From a checkpoint of a small transformer trained on Wikipedia.
Architecture: learned positions, no biases in attention or MLP.
Each number is 128 + 32 x the weight over its row's rms, rounded and kept within 0 to 255. Layers, rows and columns count from 0. Numbers have three digits each. The size before them is the row's rms in percent of the matrix's.

# layer 4 MLP up, 1024x256, rms 0.136, rows 0-213, columns 128-191
093:132141149094163157119092161136139127082054108126171157088142108115146063142117128111107154129150103162156120167121139117132142100149150114122086208128109135098142123121122166148162179081142134
092:097182149174098058133134159185141145069149158161144086149134135129109129094109142141097148120150133141146154124145166099099108101094074094147145192151167047149115158084197111105159146095167084
108:152129134155072102133105102145086129161153140087141093180182135134210171142137116099156120074129154120122101104164122170137141146123182069125160120108077172139083149147095110140151099151149165
098:093180094127135080119160131128137160111091141127158105140154087122112160147121163145118124154114140097092127066158064188136175102110086091155105117137080202115077107068121178186141139063108135
097:164126144125166153114126117095133125087154186168035119095148117155138138107175133188181119137093143110139098146142047123113085139153151111142117121118115105132133189161146158140090141124159130
095:113132116140124107084073116154108194102181132144066171135153128149145174147191112121171162093137127108187107088113100133073090125094084178112079125191146169085119136125127112143148181089150134
108:209160148140122101143122099080110169141132148132128125134112154108085111109157102036135126091095070128192117090116130124104179162166110129163160112150073130089114122171117087129088138133154138
101:089100124124103135126071092147171151153183172129135125156135118105080106214098097076121106102188116124126141079151097128160117138105148137078139165172095069152137144149070135101114161065140144
104:075118182183114172107168116147149104101070200188108121125141165145104089144191122142107151107058069090184170128132103158129096115116138125142107112179166089076102134070153149093107120131163117
102:090101142145088124091149167130154151118125158136178131208229213169130119106159135099124154094103095130132083116098124098173116143149143112160178074120127144103128111148127093117032149166141143
110:120105113057138115112112101152155119103095075140145120125181159112182141171168162106119169109165130149125101121080118144137142110151100172114109243094144123145140173065134112112078141126122125
094:161173169135104170091171078217159163073151090062145125096114123090097107103223110148071064105153142103127144156150091144121122131128166103157192157168125175120149133105114140144106189163124154
097:076136090061186126141124137128094100135116133155093180129108158162104110098101159108132157094143115131133183123156195107102160119176112086131117204102066154135068221169126144147146182026113123
090:149134147147147095146074119153207130142072098122157126172144161092095151143175148130165165071146117146107088135124142135112176120077153168108106121115154092140123178083088133114107149145117151
105:097157114091119117142111165129123089146139063105134134112166135064116226097125123129143092156139152174131106119100138141126133181147177162103174215102111179093133113139076112111133183078158088
098:129142062117113065124150132105123112127129101159129120138137172091094111101144099144140153130185123152100165090114162073092115114140082143108168137129163155110200123145123102101143202136181142
097:079114110159121109136149106145104176142148153037070140171086137126138148118134173072146093150140095127117126069154111137168115081129148106091109108139160171145189160110137067119100116142079111
101:139102180139121148173081139106078173150171145093139041111134106147136138140155182096092187158082109112100132130127115158180051145125123155095146165149136131135117142139155094081111123142112106
088:177143098189140130123108130152168126130165092124148101180096074110159087181138098092122142118082134060114126096063110116125108126143123077142085116112157198118171116098130152133214100099151117
094:163126114153156147222132098173117182083136176104100061079192133130149116158123107146117127054208105106119112127125155021146151174132149124153096129108108127118144135153141075133137089158126122
106:173096156074081130118125177085059082156104124103173114105100180141130091106179126149110125097039150135147138044137109080149116111143080100097108153101153151090120169151093109103121140116120147
102:191153102078129155153145137126117101097130155121160119119134150109162164171158083117148119082085152163144147147155133110099143135107110094110125132142097134166127197137121088094171096137090114
096:102120157100189150122206115088122135097141101098111102126117169101124103106118159161117166168148136138163101114125120125114136084185128142172158092143149175116186169088132099137160162083089185
091:156107122135172124132166053150024103079104120106121149151117165116204161171139127072051111132181170178180179107101062081125173159180101066132132172120147132105132160107107176145097129151129141
112:135088150119103123133162147137132124120091103152086145166092075133153053147120139118115122207168151143144184092110113113097129172079112174148083098069179137082139165128131157177141154053141138
110:125102105091166076159129118128149172106093119097156092130103122120093114150129116088169118133079158136055113143151187187078152132157095074153125123156182132114075127155170143141100160114172135
102:100117103118133130093097170111122110132204100117099150147150164110113176143101084142103173143137104184149163134205216108104116152076138112125103151154163145175155195135109084133139168178091141
100:211098184124207073115135087091117140145089092106122138118136134053098118146124122116125138083134164127153168033081107102091098076133135141113141170112097124117137154125118152103078164185142127
091:123141170136120116197134104094080168135088118113151092177079114090134088162120178118134142104143108095124124076147150123092130130121120149104155115128109107093162144142145139125097093061098119
112:102157114174158145053164141104140113122074117120159051079146133146130071136107158097131118147065190121102141074201174120139105138132138122149146117143138131134071142104089118188115170170141151
096:184119130156143130158151127139093094108130140087129165109116113148194147146121134101155153055082140114166090103142120164095115214091083090124052106106158159124176143095183178127160096124174140
096:134092145136117177137112094120116118099149107161127167092124129125160156170124180055120125122191089135110150090170141125149113107160147076190153071138149167087113176127132139103126144123115177
094:078133098155114099185087142158142160158145146164135160106104160130107118141125089200092127135177133103130122207157114105119106098086170115111134068118116077140079140089094108117067149145156156
100:119089108137128121134181080120122130122148085103096141152141085175190107119110150111044081092118126141173161093144105114176088160129075093111116148169133068159129106128097145114105126123109081
108:137106115105148092062144141135121095069124098168098153147124139171187131148114105125155136145118095184154140137168110138125107157117091175065171124098124191108112167091101144154140152137095134
108:076089144178078191182128181123146069120143141143140064098129139139124150132152140114129095118147168148134077143149132181098101072158130111151148142187117124119212137105161110183129135154167090
102:149123136101079201120110147159104134142101169150158123087086060136072175084114131099126113187125116149161100088100143157154174103177104104167117092117123162112154132081197146101105133125127084
107:106139158152127129070176132133159160109129142144162112107216141166176107133059136081138101127160149094127163074124175142195096102127166140165185131143129062217118153086102094156090126175155112
108:073046107098171140109161136095103118100078156101157142139165168145117156194134150133141133086118090135096181107144105148111149145137114130150163182202170080141161113128046090134106101146128162
099:131117057089078117082132110094094117139151155105139082069137149101158127165170157181089083096118129172118109146098051068088167119125084103141106113132116126156112150112114140159139160136164194
093:172164079058119093122152114146153103157126146129141143185111179139122146093096173167113127171124197118126136126138158141128131135194130146062153161170091103148171133140087103134187190207087105
104:121152127124148142121104065164145117131143146105120179112186101161092144120164047070101154114107132124093127146104094122176101132142114113094180118127123166105180152114121107149153136124093124
103:099145130119105162089150138149124088093129114166129096156189058179141083082190123127215133131188121106194150160121102156089116099152151144139148082142136096149083144114141093140154117154198097
099:186172167105111111160166086086129139121181134145152117139132046111088155157148120137133108135128112100091138141180154094122073136143145213116147164187057101132101222090161116107111205117107163
110:090149112155157090121133181075138109129156113166055142168124120159099115161143081152069132145124118106097142126124165060110150158086187180113160111169125140125101127106088116091126128086143130
096:173150030169134144151097067128204134073158103076102115134136086114095098151183070093082116133124053166089133134133126110149086168156146147130189129166114174077158113097156104154147112114166140
110:067122114124114150157149189090061162129197121118137132137121193181103154136121175117107127117128107084130154136106137108071067107173136060125181124113129117101090123173166151069079112179104124
096:128121093137124093109092145058170175095151088168146090167157133147140215114070131095072154130101149166111177156103080161163089168098147088119114087160068096119123091119145117115120103185123144
085:146100115166104159168174091116103120138160133110225136113121145157125116191138117156145119148140069159064166127117077052072092165142131143136120116181147135143126101115132182130122081103126171
110:157078131091139184130165129119138147097129099152098130122104099133134138131081083132129019115116133118109134071176115137150079093115084136137129147118140105168165150078141161130174104118220128
101:165136052178158198155090091163134123128126084087163138150119113178139095133113169099132070131140134147145116111155110155129098058129116158168091089178141176166109085104120111122174118130065119
100:099142114122123138099135090148180143079180087143120050091146090162000151128111140143137126167105143157128052136138062160129135186164122155145168157131160131083155121093197106085109148120103147
102:159075174110069123124134116129077108114144136105116122111191105087185072210116167143128106162124122168125124113142090117132114137163167128114128154167174076090183099097130149101151144115151166
103:117133162120124140135085173172149101123121114136087094121113170117130105134146156083096124147098135132166125121123122133118123146116136167140111143127112138104127135105117141102179093054127165
095:088099140129176113111098165163122122173159133128146129095146071135132094105096058146090143174102096102088158151071143101139103183174114152176141105115090156160114135087084142112202156105158137
099:127162156123217087120136129124104216100118118143071112179122109096174119163095131095137137191151130143004085148189114110160133141177142084053094103136112097136140130167061134192150180150128191
102:106180087090151114142129141116105138086122142116093158130133094077162142150150158133131177137119105176147121111113112066173092118162115114117124104107190123109119179096079160072099137164134172
099:160122148162148082137074101170137104102151080084193188123153074192124147130140162152096151146100124072152137141110086097166072138107087071095114148108100163093153095125126142150087137141095106
104:109109169195135123157171142136148144174096082152135125101175171137194141124121132091129092152092089126157122111153121169081108142109072098066137152151135130123132147160183154146132163104091136
109:152179060138109119127114149139168066124145090156122119172183129147158093177093155105090111139102165104103171136099159106052133126102094081125139132137088112064109149148130137105146208198087116
111:101138165153091097107064161096109133105177091093171173164149065111133164148132134135121049161114110048105095103152150142101116145174151133184156160131086177176159174146111115146113152128077166
109:131111171099160079119170096178070093093113125158155140120093106140176067138180120092111146143176049185089121105095133116087106119162138114139134174190161107131128079102156133147118093083145178
098:125055108162168133173119102063110110149164128040130135126094196098084163117176077149128133097100163141113116120093171123107137109088145119119105126142155097126136147164118116083127100119081120
110:110104109156134142136110149136142123115111111149134146155131080163128082128221165156156170128114098194167146164082090149147158136157134094127125056104133120103108198115129116092147138116116117
112:155145094148160086118161106165152084136191143119074150090111145132158117146130152092121112142119132132103165145173156107173114074147186069160131105131141142065047160116110079141156118174167154
102:107132178204127091155125121141150110074134106192201154141082160134110095065152193072089140135159132143074151110073141130042171137154159093035100067188126162156037165070111133134172191139137224
096:073092098153097127172158165109150136143100144152127164179155148140153073160162156109178206107111100159138165092103204052134123147112158143184158148059080163156115147117113115155107143068151107
091:109170154126144142136100160141089111167091107113095165091094082147122147101101141110137100133131149092102105139118107145165142111112128132148112167154184156107153104128115154148096143147114137
104:060163062149147171154114123149092108123076114128089099133146123162082103130158142105202117107127125137064204093173110122144109102147076080155119111114162138095070167165163148154116099147176111
101:108105096123083140104121124159140110245172148135140112099123155112102101134095073103151028086142117148138093149169120108183117167129169150137088118125065072140125156146114118099101131121174112
098:052144145147111156132045122112107082095116086179143088142148099151070158090133139176121199142098084174163147107167181118157170128203143174110091133183130142116181206070136107156155194125106098
099:142176099133153152114107085147142143102190213147086112067125107121160114137146200095138163179078095217177104132094105157177075091118080128092057152187122091092220137092150061058119114146126150
089:179146131130130110114100115108169079174082134068060182140157173139156135056144087101135181099077137139156154189098128119065124135115131088131069153115106158139148110110137128144175173123188123
103:151100145153149106103151202160155194067125161176125175148155163126169135122070064099072088174135117144126119093125106147114084143157148143108093192128115125084151155139137142107135128114104106
094:110114139169150147157137095119124179070132120111112109117176140143094061155144142101169148101124125166127086109140210138128078160175155083139127126114116115134140091176113096100130125138126074
098:109099134174143113096127080143153156112108102124085119180164113096171141081165068150129105083128143144123160130094068201094108137141148143093104172197110163131166131151161115145111104169144101
095:108078116152101150141185127080117170116172111101062147164184092157079103087106152146092159145143145126168152170165135130148093063084086148118137093152130129144078160069128130119040152095102084
102:128069105066141083088090098129142155178199148107127137164141132099092151117126081168109159087123144086157157121087171122185118148101134098129104200160173090130100132064124177098113160112129132
101:126109056164145095164102155132121121121144142118167090153045158147174082188132151159107150141164102176147164086119135174155156100176093124114128111147192165186165108139169104147132101108159148
091:145149113149164113137131088164126153115175098136130150116138141076149136062210130107162172161065138086079107086147125102090129040149195112066201135143162170143128100081170120129126139089157181
100:137086089147215188128173095182154153092112088085102086076147090130106053161097167131074155141101109081127182164197137095116112172151147125141158154099148176148097120128081155127157149147141136
106:150076106139115071144111097080104167139149120143112215173125106110185148156089133127109114111165130066125077123169158106100147057109146128125189089114113159158138159146067104131104129179122070
100:084126097148121124094113134141114150068104102125145052184105158123114119091094085163093083168158129155117199098167136186122039090125124094116212094120148155046151149154107155165124098153104096
109:056125096095198053059126089162081111089091115113122141171179201149149174132088120143102099156122107117138124143179164133118134151155113072160166220117101119135160129169090123089117131132168140
098:110136134124124151077112104156139129104158156164138162154176098138093142177135142087111173132119145077178120182137077112185136119152086123135142150093115121164115099108148096111169121155103069
092:156093117142088116132148145112112097159081139130145152138091122138093143101190111195179108110143131143114125098109113190165140088143117152120125118114137148129091127087119157089149144097178238
094:111106126118147172151115114167198145110110139136136209122168149088111171112130182042148092125129165099103048070128136106077100159132170115064119137140104197106144091104159151178081126138138066
101:119122182167119126080178111157159106066186119173078139160096146119105173194143106110106084105135172094150137138122134181196146139055110102079170124103155170113170167095145152102103101120106148
106:144156096118110085097157056125150120095109090093092128147156123138162155030111131194160124133145134146113154124128132086075100126138153095183135077097120131142201134103119114129147138141155152
106:130163168125144084079196133129124164108114119099113156200115128112163134143156152139139121104048077136162093150147145069134173053136112066130094207133109098107150146051093198154093076148157175
098:148195140120144152073156141160108168130114152137102106128162119145133127117152134074085121137101183086127135099135062182128071153193079148168099134146132195163123140105073106131201132110120150
097:148125074130179128190141141096089170093122159141111079105156116117131080177152126118088153084183152108101149120142141151197054091168111121117179146104095135090096110143146121158137148134196136
088:150131077131173151055171094123082154024097083137127123120147084190117124106143119157154150141158141122110138147114123123167080139105140119163100112172129088117150141076169053156125124116160144
107:164134121092055170167132159155178102118167160173072133108161112129121132123147163058148140160169103150150037119161088086174129125143113090113102177047112145100106140118110057100115129107073140
096:081157110108123140137142146117108198175103119092149115148174150079163179114133198086133101125165146125156154112094145160156073113127112059085143154146057145127181124099161119115186115150137090
110:171124136136098070125186075123158151112068100111099151105141166093099130133082069168153111105120101195145146191107138163103168060186173121138150164131137120143172150145092124061092176188132091
096:138076179164139107180173105161152163145110121073125128106166094120112118126092106077086165169123091084099107135148108201107164123139051140146151125091117119123158212156175102139141143081093156
095:095193137175144053126170162173105120114087142108060138157127117181094101099171142110088152105128194074120103085141111155179134118148121153114158137150129147124117121111101177136174132134153106
111:066136190154156115177110162056134108117150115130162155148113166118129061083154102167151103161109123086077127123120141135132135056192119134150104144182151096127133190094113124186171095093133134
083:130089081114058172130091146097139072107157137096080075091146139180139197125108139072128197153063177145143088109127160102098138149117201114117152145176150149119161178093100089057102125149121111
106:108073110141084142183134179118082137090127146198107199173117143180143128112144161135097121136147168108153128131086091123160144146094178092177138127159066117168135148146119058131166105131119158
092:130164077168120078114098059141121130095122132094058120155119192127124161073107108126079115160176147159115052178098083087212089122106147139175115154145161129126131187071054108094097125093119132
107:085116152105136200127099170139091145108134121150131113202135115127174113159150122131102172145105125128065170105113103172139129165129150164124199102222152129097110162136181097111166120054081121
117:085133179127155136173119152113129090104149123172132115161180119063154145136137116123138110108102091068064092079171164135099203136135164113106144099112142132128123164094117128170160146139143143
104:185101117126109114105215138115148116113197067150102145120142087135137117165108097086140091147093081170139115102110137130122136126118113131171139125117153186132141053072137132150131101151144157
096:187095160139169103132079168114096155159128134085077158158162158123152172117197139094154188074157101115114128129134146162139099198187143057136159162162075143145085147174110178140128121139161076
097:119078072123139151144176074182134137072171183092125107125111177152058143209192187133110187160129133130140150108151151140117076062123150120119136068158167168130200105138179081143149122098135075
111:127088106106135079089159124079127105138177153143129146174078123142150137159150165112098120133088083134108101093117136155093119152131103108091095090125140166146149136156115145100106101138125141
102:070061160110157147049183080130093136138143178022154150141151134146087067124156105070043106124115084089146113106159082131137056155154097075102122115162152161138124163113195117094105114180128136
100:118075165168092179155145146113086162080127118073092157100171129160114118073133067117199141095041090116190130129158094233130054175205081129139104116125149088132149142160154136124147166104126135
102:132162142137148115126157135158158124111085097080161086123129085149186123141093103114161116164097210120096094101123139067113073137141115153162169154111136145131076170127126094077160156138146096
105:200108069158101083127101089154190099150122098099138132093119065160144150133126133108212165129173164104098100071141122161111143141110158186084134118080059139112134182089162084141107150112060170
096:128141153151179067149142120089140172139099128117161153087126101135119113107162068111107118095115168113094155136124136136151055158193127108153127151142179104183130146051134050124121079095125114
106:088111099150152125082085166186143069154144161170056126126112126138131094131130199162131150079100142136145142108127159171115154134114109123122150147144126116114085136105140085197078071107129170
100:172090121096166144092160150130139091088073086170104064114066116124129169188108116104189112130128197143111203122177122151139106074109138080100148136157117137108117128112137092177227201098141149
091:106141076157075136110126136128163091148119137207124168164127140142089185166110145164068130132106156183143150118119100068120156111206153158115095168131159155168186160111130107098149140149163103
098:085139109126139145204129087114138129121178105133134179131120205109062103123111090036100074085090174115100095145138151101151096130121152198136133155165103171125194164121175082122176107144146148
110:091129165158088127116102155072134100132119172135121176151131131149118116169151112159120191163101081163089087088122121171116144124163104098110135044147096159122109129148121132093095135095139069
095:092109163179121145186143169120169139097138090139131152067142117127190128143141118053119144182093133125148167131177082137112078086183180106080090148126157104150128107143152107180116184153143169
098:088127139152172140098157154132134113103145151139081101097119120149115151123075164102195161130129176082118173115137089095126107098082184152098130095163131087139142123117086152119133111126119143
106:125143133199127145108159066150118100109070108134096146131149126133092166063158115094140148154138156134149132099143113114113108117143104106101103193136096091150044124194139143102145114150129142
097:128149107170130092065115099133174136118100160117135166123125144121138160156171159191126111154153165095098141157082118098114079154165155119114115157158091120123132141149138193082089089109080140
090:134106125162120143111113164121152137175146144097139099149094166126101168093123135079104153098078110206085123181058130126118167142149154163149089127140161185100111148099125140119085112106124105
097:175105149125200123137111158122096105108112103152068154123113161080123100122185088123121157063162162155131100107066109073112102097003175186210127172094142141141103122086151150078208079134088182
100:190094112123194075136150087160196112089141131113143089115151153083140111115133072106167169151103160142135143115149118115137140128138108130112156152105115138172134094133184121122166174145085170
103:151152110129042123140161085174108127147097073143117144121131136142132213137131141129171118090109108157169124159062170136187117128112167156105146125107127140117089162082116217113097179143174133
101:134141137114142105130163135209169162064140119084152121140174161166143060094059130128082100125109102109108096115137155110093160144133136107149176134095192131128089176163140162080148130143139158
105:099081112142135151181143033100092129188083085124111176103164155151108113132172124168185118105163091103059084082146141156107160178120112144085156106172117179154118144181093110109124140182108228
090:064116121171157139144145111131171160083141122142074174207157117083125126107127138158066057153104119159149116124172182153119094129139110130135187127144169153110130162111038117089118133126123153
100:111093153156155136090130110154128132155155129208123136156138062175071106135160188134154104104132129130092169116131166135099133122153114075126157060141116126106106190106185135112206158148128205
102:113097108126160104071167114123120159097167153058135138119098136041141119088122132113094153114131082069086118162086163076117104141199131107124143071155100076146134139089114160064083118089158160
099:139108141141094145151110089086148146000136109124128080163139100153130180130126123120137148146143117121178130126122084122122088177129125169159187100085143133118116096138115202099122124070117116
110:137175078176121118128132077187112147108064127141113122180144170133076124110118125170107138132156122186124152095129105110112136120130114091092229141128182145066136179087107149064060127163134191
100:225150154119138110140143183084136155123152143091089116149180089177139126159166120091151097134163129078130157126114166153136146124127069097096168092121097094110169174113125148119122045150143111
090:131053112111156192125141133163050063124132088065117127082171160131135121140124106098180115070108120098122151151067096122164128137169144143122160135163117178153121139167134132108189070134122134
104:055096131103096107134122147158118113116140174081102104137164152125121112134176208075097103131101145120194055068106140177116109086144187147102120214103116130090095139136122087082092120141152079
092:136135139112133062180189114111105174111179109149111149117174128113145107171150151168113077148152159111148204129145109142120107173129084133122165186129164176073098086164158132151151154116139175
100:128090045095124132136130042110102112072154094095102101072126098118126136125059094122121100106108071108097122121141124156143119104132104088153186122115169128103131129082133112106183119114073116
098:126102152147171118207101103075123110133136103097080157144137173197104123137184121087095103143132114107151130090071087127124168108087164168131169109127123115118122120154102095175122143089093132
096:085089111157162172121142085118071132165113131123095111099120096125097113126129116141137145164130162182115124149173086131123199164177162197088162096107149110195175112113158089159094177138148137
078:121097064166104115173096134104093114101072067130179176128143153180115072141096101126109124151115136161140110168107121137150121100094081112143151160126175158131098141110127154129122110071106110
085:136128079142139092133132115182109147095157197078106094100169079170160159100109119114108079075083064115126107064083081203159132122152132156129140150161114181095158166128129103133152121134131118
103:157179106182107109098118135136105131098119131113107196077126136115090106097168208150097171137096112103142086085152108126146109142102139103136087145188157134149136148119087116110153127091147183
098:108123108166143112153139168105096077120145134166136220124139121089120135174135105097108066124142132083125148120110127147131122122147127154076128144153135166141106152166104081128103191177139155
099:123104165153077085097142157138120184131070104138112095208147167128072093017119143113127125138084129149137096124041057100134089105142135068111170097156130133094105157095105130104131159095151189
095:146122132219149108152137102096093215080158092105151110099136129083159111096152120077126101117150143195084218149150169101137145106120070139124139131134130107145169107130115083150152140131093155
100:130137111128138093156168115171107141079103137110126134129143151132023196138102174082092140120153170085079091102124137099118130144109136134110192138169189167134126140067124180073158134183113165
100:054154131156075091149109128105142089119154131177072172122139129102059108111069071106139136144130180080138054128138054168097133128115190109125078090162109133140131139151139100093064126145155088
100:109107107141146112121166120142131120144134155103083095076117141176153133122102163098112143149158139145161120119145104114108139102128169124185103147097140138084173164127160137088164131137085132
111:112157121180029127109169123125151126138124109131131072140160159076127158041142105134105131082073084120139092086181129143095092167148076123086142203114118134121107139094089122076158117156143166
104:140128114122180059123136116173106153145153097156091187157162085163091141185139115153127126128170158113069132111136141121109106155065164155152184076150144184138121139105157138179109072102129078
107:130150136099162075089176153101091137090124153136096149091143156162105129119161174115135145132149093132109070140125119091131188147174138140102158186159098146107132133122168149118071153086099107
103:204097159130109168164152119161113091126163134067138134126152113116135131149163112108130145156156122218143212118133126132136126094113150170087173101188124171132166153159162100118200058069104118
106:105111167137153115145088109107116180106094132155091143125153174065108068120106174109131125160120111124079114101145150162112121147161168062159122138119117133109106169136123122134125143207171067
094:179099118136143103173138121121105156100164162101110122139139169124135160100147164105149147137146105193123150109085077150119140125062104123100115190153092151122193186108078130169138146117176141
090:130163128172119068073133137118137152063097180121119101113086102146097121102110078112153126127175115124128118102136088138144096138128174124153157161161096125087076118130130080108169103161153158
101:138120145143079128129159168141107114122095145171147145150103086151133115110080143139187127157104091150104105152172114157086165136155179225160103181109124141125133125089102093148095113100116143
096:102153144086145121142061118134163091073116185120082097123120115085084148155155179107101156109092234124124103161109122125148105133096126100140098118148155084202137144057118077088078140105114145
087:109130092154109145133086133118163060108117088109153159154144195126120140161138143189104174076108210148106111143114075116117126204124090114110132183148124129075153162088115134150127100085088184
103:131136155131064143100148075116123082066114119087072082103173181115094113174116139146125056106088145115133144099133113101124149151107144125166197134118113088138088141115141120112120115128142095
092:099174131093182080161122091140105101178131133165160120138173130142167141144156120057169091119154175127132106110074130100089095182142106145090096146120074153128129100149165131127150165173115124
101:164121097152151112158116161164098161078110104120128151121204132127123085114116121210103107098147124133185053148102130188113076070135113142109158106143145117121156189110174106169106140132067091
101:072097113077162081149184092149061138077160133117134132208155152171136101109110198147115149134129120124135101141086110068115090144127110179107155122080159122083153136079119140099110135211132077
107:129137128143139062121095132119128132147161130147107153086141164081103127149144174131130095116084216068148125149115119146155060171214161147094094182127135139146121095121154161087066109148130122
093:163190106111150159114118083140126207046154123126119127098107099188117120125113168070180119141106161142147129123118117134162079158093161128134199106174160138140149093128076175132102155136084210
105:132149093104157097082123140091145056101116136158134095186163129118123136122151130136162102090052078157144108053106137162136147158150128143139068121120193135143156142127126118145106094161142169
096:108135138092101110143169096113114104152157120144141137193139111108134103151179097132200075077095066137133129132128137170074103150092143127119121164163118100128163097132106157087140140104145168
090:100139167175098099156164128123145133182104137113088096163133158108141180116045127106109158097081153161132161123128122100159118126100114113082069178163120114110127153049128171134157068094112122
110:109095089156140154156120143186151182104139139167139170171105108113098147173107112178089048129123139211159091085155106096141184117134154172104160157153146079129125115073223140068136126151095146
098:125105084197118126143142148167127161110131142052143120139096111132095145098109167104131113136100143151065071097154086150083149172150098143107157112177105154122082217142101207135172165125103123
105:123128161119123132123177102138100085108093090056167107139141149104193149136117137163149150079164143122096098137117167099118130126125103157129141056080178121169135149124083110126095129084107146
102:114115134146145079141138157110134126114214142119082116135166141100101168152126080146174110106098105071150139112108093113090109122151150129131113138141102112127127111093138105103094122222077149
092:139137096180117188160100179093133136134115136061165141128172152131087060132121103072210146114194099179098132179132135094116115124127140116091102098149145089092125134128124168099136125131106147
101:121144133154185115132160141130086148060113148157113142079159201102120121117111075149156167128227144175162105089176089134115113149174100098134133089112155157167127137108131121146090203139155144
104:190139064150091128099144085141121059149125139087134189098117133106139095147180113123106106053150180101112119150140114148121133173138157142106133165191120145167183126115095095116154128111101101
100:102156106118137078131066132164104110134138199159159106180146088113169130163123079112183165148089080108073134128111083131077155144103142110140077135166109149119089129095164114161166123124132132
100:138111110141106152088135131181142147127115109087105168083130149150153099063107148128173164132162161089153089148173057138159140178127178139134170206175177129116182091133129119112109108136096199
099:132071163153124080189156169139126124092130089114170108146173111195113114138177126120139153110165123152112140107105103138127099151139132151141104139107140146148135149146057102147116162098136142
101:105130061137114108105091157143120189127113180152178091133118112084085077190128154142110191111133124100112172134087136120103141119062083112080079174118183132108062144092159110147126100055165146
106:114141086083129095148132166121092147113192093128177117092128129142100156189119160125093148132138092111110124166113103138135148170180146129134158142147171109126136113144161054154169116110215140
093:134074119134087086232145089145140085093158099097119087126136131097135137142147046092112164170181176182086123105166076096092197100099155123137143121101112109099180153053068131126102072168161149
106:103100156112097125117166101137147123158115163098118045150138149135185123148132149101109091142120154157043156153188142131211113171193160093108157153111169095141146148126114111099129133176132173
102:163150118113163139116103138095089093132126108122108132123134149145135124101102142152161134145144136155146143079124111068125116123105128110114100113182117119110106117098127126133159114192157131
090:129120145149125175115160187113065121109087168076179163101154169198098091115142140130089148137176135112108123058132080178161126114168120099147095125136184140098156124111112109170120101185185102
124:173125079125130154181082163161071123129165115122134184132123127125143106159159134108127135108154173133136144108129158186131097163176082118146048185126099181175111185126196170146110132111092114
108:127143098150107112106110122146175067135091110149127154191113087232128117124186131170135150147109141054146189077146123167131104164142137098176127148093071109171095116161113115154127112120066132
101:152152134147142133136110126153110181153120063110119135104104107085122097102074138106151127152190109113133103114163135169190143120144078085087065161104181049115145162097128142142116123135166125
099:089110102127124144074088098057142093099101119147133153113163076139162065136161095171179154085104115094194142109145094135147113125131104068115127156116158108089077167162102072118144122095103140
100:162127153140116068158143121146167096160109127077118108148090160164119085151139095167163103105099115150132126115121120154086119123117170146082107149119052144114173157177122111119158107133135160
097:076122118097137069174114083096133087071114132148137119109173132139085116174115128156140145083110091069178192073166101081086112171154218165153111144151099143134087143165125141165144115133118129
103:102154146104167168143123081129144088166109062101090109109115119166171143147174150145156113139152123103114106152139111124114192149068109099151107113109105106154074119108138085162085121190081097
101:106086159100143147109129200180071139113138120127117151072161110115104112129126169173140090119097129138154170146121110147138142125135114176097143120059111119172112161183110098110125140089098079
096:187085098163129087136159095103078164113173166150098131080162118129126169127172158146131149133153082094139173131124127128133187113159105112156126169133118100154114132144110152097081127174149152
098:127126125126157048092112086120132165159144175107096123181116142117142188114126106104108133077188142115117102107111094139197146101119068171149126145115165091095072117127098086128149211097139151
098:129164144156183168143065117182112118118162104175120168137197156168149109091132123175108134160102000113131160128117099146134094150099069112126111154140187124096150137160101065095111161089105111
093:147099122151160085166136209059105113125087178103058130146149131112119101134106089090109105171182131175124103141063115114154155154099127085105150134157078148135092130099148160130124129133163163
097:080095078146111092087083119124132104134111149105127148131078116183094084160157086182132147131107122107223158161201102146153162163056097064147039147137118147134181153115138157135135168139154117
104:191137188133122147132103070135097166068100164136132120127107185125139159142154072142180136155185151141128152147166187109164042147141168095109091135165133118169092104105128130162128147153188104
113:112129122111101077073153140143137165091192067135124144153108066141141100156158150140110111115107167124079157131163089115121111099093153102165131099108123049080050109100147099187108140145134098
101:150145052133125076134135139110109123112069125151105141092174151153122143101172105139123164122066137161094173080147177140086149128116091119133118168127132129149141086130159132173151058229201115
103:153076173149127114116098140116116073126164126071121147122098101120092132129169140118118097225181138138154117127110073135148127170145179125158120108187140138139111134158192164113123149104196116
101:137117144168090180124112118108120158064115142117120111121100129099154083134144154150143110107082129142101152126141023099175128168189120106130149077112167130139116127118113112069087149089168088
110:113124159119119119125143118089148065193152124115129169153153115167136115164163138149175109136141097103168134103116146129117117150119131087177128177122155149116041108170121148129199098182165168
099:090118155144164074080119101187135089129093109149128078133099134144105103139151179155133116120141096122113126106148122069159123192120201065112079175199201162113117217167090143129106161080143116
098:113124090162090203122131149210105126145111073145143167126101128147090149116131145150214108091115087169146115132117099210143138123097150171029125120122074134167117120136127100137121158143125122
100:145080107131142123158101143171123124059223167064069113169185106182108077102116130127082143161144108089150111078101122096098138109175061149202139132119139176109111078109158120085143132100133117
098:158183153173118117089162099097128097206200110093163158130099121161082110115136109129121126068148094156120108098137118150130100157117112119135071168133112150156119132100111141081075152171094120
105:125113103143094087063126145143121140139111140126124068108119168096128083108162132118106142104140168130150111118190054065154097115084104116201080131112102136119122127163158123079121070147114100
107:154101126176172134117157149137181119110169130121126161166187104140082150066116131142163092133099098149128121105135175136117098169115110192079124101118118131089170085163166159162103104133115111
104:115127146104107161125080188143148158155133152083150098112121151142060094111170127167150144144153152090124162115145105060113166143155131136135105139122201205166119135061094079199156158091143160
104:167121086118114068126122146185121167174140079118048126153076097099134125098121152092142127096146164139093120181099151078103163175133153134151169092085165160188158177089123097147126104135114098
083:190170067169121172099072113183125154181139151118085125139124111125139104123173115124120110151155122161151133094107099120107132178163106106096089139194123100078142173137147192108141127102126090
097:106114111141126173110093140136108090064121092163123133089151151054095096141086097154165165126111133122165141105187123120135032118192133115112088130177108213168071183086148125080154076111156150
098:128074152057206200119099090124093070112084136140135133152074123112171128110128118166091097106106133110100124094110112162083058104152194112115111167153162120123115114142178143163113065078199128